config.yaml
norm_eps: 1e-06
positions: "alibi"
attn_scale: 0.125
dataset: "wikipedia_en"
Each number is 50 + 10 x the weight over its row's rms, rounded and kept within 0 to 99. Layers, rows and columns count from 0. The size before them is the row's rms in percent of the matrix's.

# layer 7 MLP down, 256x1024, rms 0.143, rows 0-10, columns 128-255
104:32 48 31 57 40 55 59 73 53 65 50 48 63 42 54 65 56 57 50 54 27 53 47 48 58 29 34 42 49 42 39 56 41 51 55 42 39 53 61 48 59 45 39 54 42 55 59 56 41 62 37 25 45 64 41 36 36 47 50 39 32 44 45 46 49 50 36 56 56 56 45 49 48 55 47 58 60 54 32 69 41 54 56 58 45 85 72 57 51 47 63 52 64 61 64 45 50 51 57 53 50 38 38 43 61 47 43 43 64 53 75 45 41 53 53 44 51 58 56 35 52 57 37 45 57 66 48 56
101:44 50 33 42 49 63 50 42 29 70 52 27 66 44 44 48 43 46 64 47 31 75 40 56 67 47 52 37 52 42 51 37 43 53 54 29 62 50 53 49 43 43 59 53 40 60 74 52 49 52 40 82 48 41 58 56 36 47 50 62 52 63 59 45 63 75 54 40 47 47 54 58 50 53 31 50 55 27 54 44 54 66 41 41 45 70 63 34 44 57 44 57 51 41 57 69 54 50 50 51 50 36 35 68 45 64 74 27 34 37 58 59 64 52 38 35 54 45 35 66 52 49 57 54 62 45 45 32
101:57 72 47 54 54 45 54 43 26 45 34 46 47 43 50 52 64 53 74 50 50 59 43 45 54 43 68 48 48 63 52 45 51 50 57 52 58 51 52 45 38 52 44 47 60 49 54 54 49 53 38 38 40 41 36 59 52 25 49 57 44 57 27 72 52 48 51 56 58 45 73 52 35 55 42 58 50 62 55 38 47 42 49 42 51 59 45 74 56 33 58 25 37 61 46 42 32 50 60 62 66 53 53 57 68 55 36 52 35 55 54 59 60 52 55 57 73 51 56 47 59 41 49 49 63 61 41 51
101:56 51 42 64 28 56 49 44 60 54 36 45 41 53 48 47 57 47 30 58 49 43 56 35 53 43 49 65 62 41 60 57 41 64 52 70 45 54 53 57 48 41 51 57 52 58 71 35 53 41 49 49 48 60 63 63 48 52 34 42 43 38 56 56 65 56 54 51 47 39 73 55 48 38 53 59 50 57 54 48 44 55 32 44 53 41 28 57 61 58 42 45 51 42 48 52 43 47 50 44 63 46 47 57 45 60 59 54 56 51 58 65 51 58 58 53 46 57 69 55 40 50 58 46 36 36 47 50
097:41 53 53 60 41 58 55 50 39 53 42 37 48 67 47 49 50 45 46 54 56 47 56 53 42 67 51 39 59 52 41 54 53 40 38 49 32 43 48 45 39 50 62 71 51 48 46 45 39 17 39 50 46 31 46 49 50 36 34 45 35 52 51 44 48 45 70 57 79 43 60 40 65 53 24 54 28 56 58 43 39 40 69 53 57 57 62 48 49 41 49 41 53 50 51 37 60 49 45 50 56 65 49 52 49 47 50 64 38 60 64 54 57 56 52 66 55 47 48 54 51 50 45 55 56 51 64 35
099:64 50 41 47 55 59 43 36 60 39 42 51 37 47 59 54 47 51 70 39 60 49 42 41 46 35 44 52 34 58 53 48 65 60 48 54 31 41 38 42 53 48 58 51 65 27 60 46 42 54 61 60 49 50 43 50 52 46 58 57 51 41 42 51 40 32 51 53 29 59 48 42 49 38 82 48 57 34 34 53 47 62 53 59 31 46 42 38 38 51 48 48 49 53 30 42 44 31 50 47 41 50 44 50 57 55 42 51 51 52 50 51 40 50 36 32 50 37 60 43 61 53 29 55 35 70 56 58
101:39 43 50 48 53 47 26 72 51 32 46 43 48 33 70 61 44 63 63 47 51 27 45 66 52 46 53 43 49 50 54 48 49 36 47 36 48 69 37 46 72 58 63 65 67 36 47 46 50 50 57 58 35 53 48 56 44 52 37 41 63 57 42 58 59 32 52 56 42 39 34 51 53 38 68 56 54 60 56 44 55 45 47 57 47 40 54 61 56 54 33 56 42 50 38 59 60 37 56 55 55 53 58 23 54 55 54 49 61 72 51 38 48 41 52 48 52 59 41 61 48 30 55 39 44 52 52 44
101:51 51 42 47 50 34 39 45 62 49 56 46 47 51 56 59 42 45 55 46 61 45 37 46 32 60 53 53 51 39 58 62 48 47 40 48 46 64 72 56 52 47 42 67 38 61 39 47 47 45 56 56 56 75 52 51 51 28 59 26 53 53 63 57 54 65 49 51 58 57 43 46 47 42 66 35 58 45 60 44 49 44 50 53 66 43 63 45 46 52 47 60 43 65 64 54 35 55 61 72 59 39 52 58 47 47 61 41 52 63 82 48 44 40 32 28 38 79 48 50 54 46 38 42 46 51 48 54
097:55 47 45 69 47 59 52 41 60 47 53 55 50 48 46 30 65 44 35 31 56 54 51 39 65 30 56 28 51 71 35 63 54 48 34 53 43 42 62 59 44 55 61 47 44 43 42 45 52 48 45 49 45 49 52 42 41 50 49 66 48 66 34 38 48 57 51 38 40 43 48 48 50 56 63 42 65 37 47 50 55 57 27 54 66 47 44 37 85 43 45 45 61 48 43 56 50 37 46 43 41 29 43 41 55 55 44 57 47 38 41 44 45 51 55 49 45 63 47 42 61 60 67 66 37 47 53 52
102:51 47 42 26 48 47 52 62 47 37 61 39 60 56 55 38 52 38 51 62 39 51 67 49 40 28 64 63 49 48 49 56 41 43 70 48 57 50 44 41 63 59 49 42 52 42 49 36 57 35 42 28 51 48 40 78 50 37 51 53 50 56 58 70 68 35 50 43 45 45 59 58 47 63 73 42 52 59 46 26 52 36 59 55 41 54 35 54 61 55 56 55 69 41 81 57 58 50 42 61 37 61 61 65 37 46 35 54 53 41 34 26 44 63 42 55 50 58 31 49 70 42 50 43 33 57 46 55
100:54 48 53 62 42 38 46 57 44 57 50 52 49 51 56 54 49 56 62 27 52 47 61 45 64 64 43 44 70 64 39 53 50 55 64 55 42 58 61 50 59 42 28 64 34 63 52 56 35 35 42 66 56 22 34 59 34 51 41 40 49 39 39 38 42 72 60 48 64 49 64 58 46 52 47 63 48 52 54 66 62 25 49 57 59 49 49 47 50 57 47 36 60 41 41 35 54 60 41 49 47 52 30 47 52 43 53 55 26 50 57 40 51 25 59 46 52 56 51 55 64 32 36 52 41 58 62 46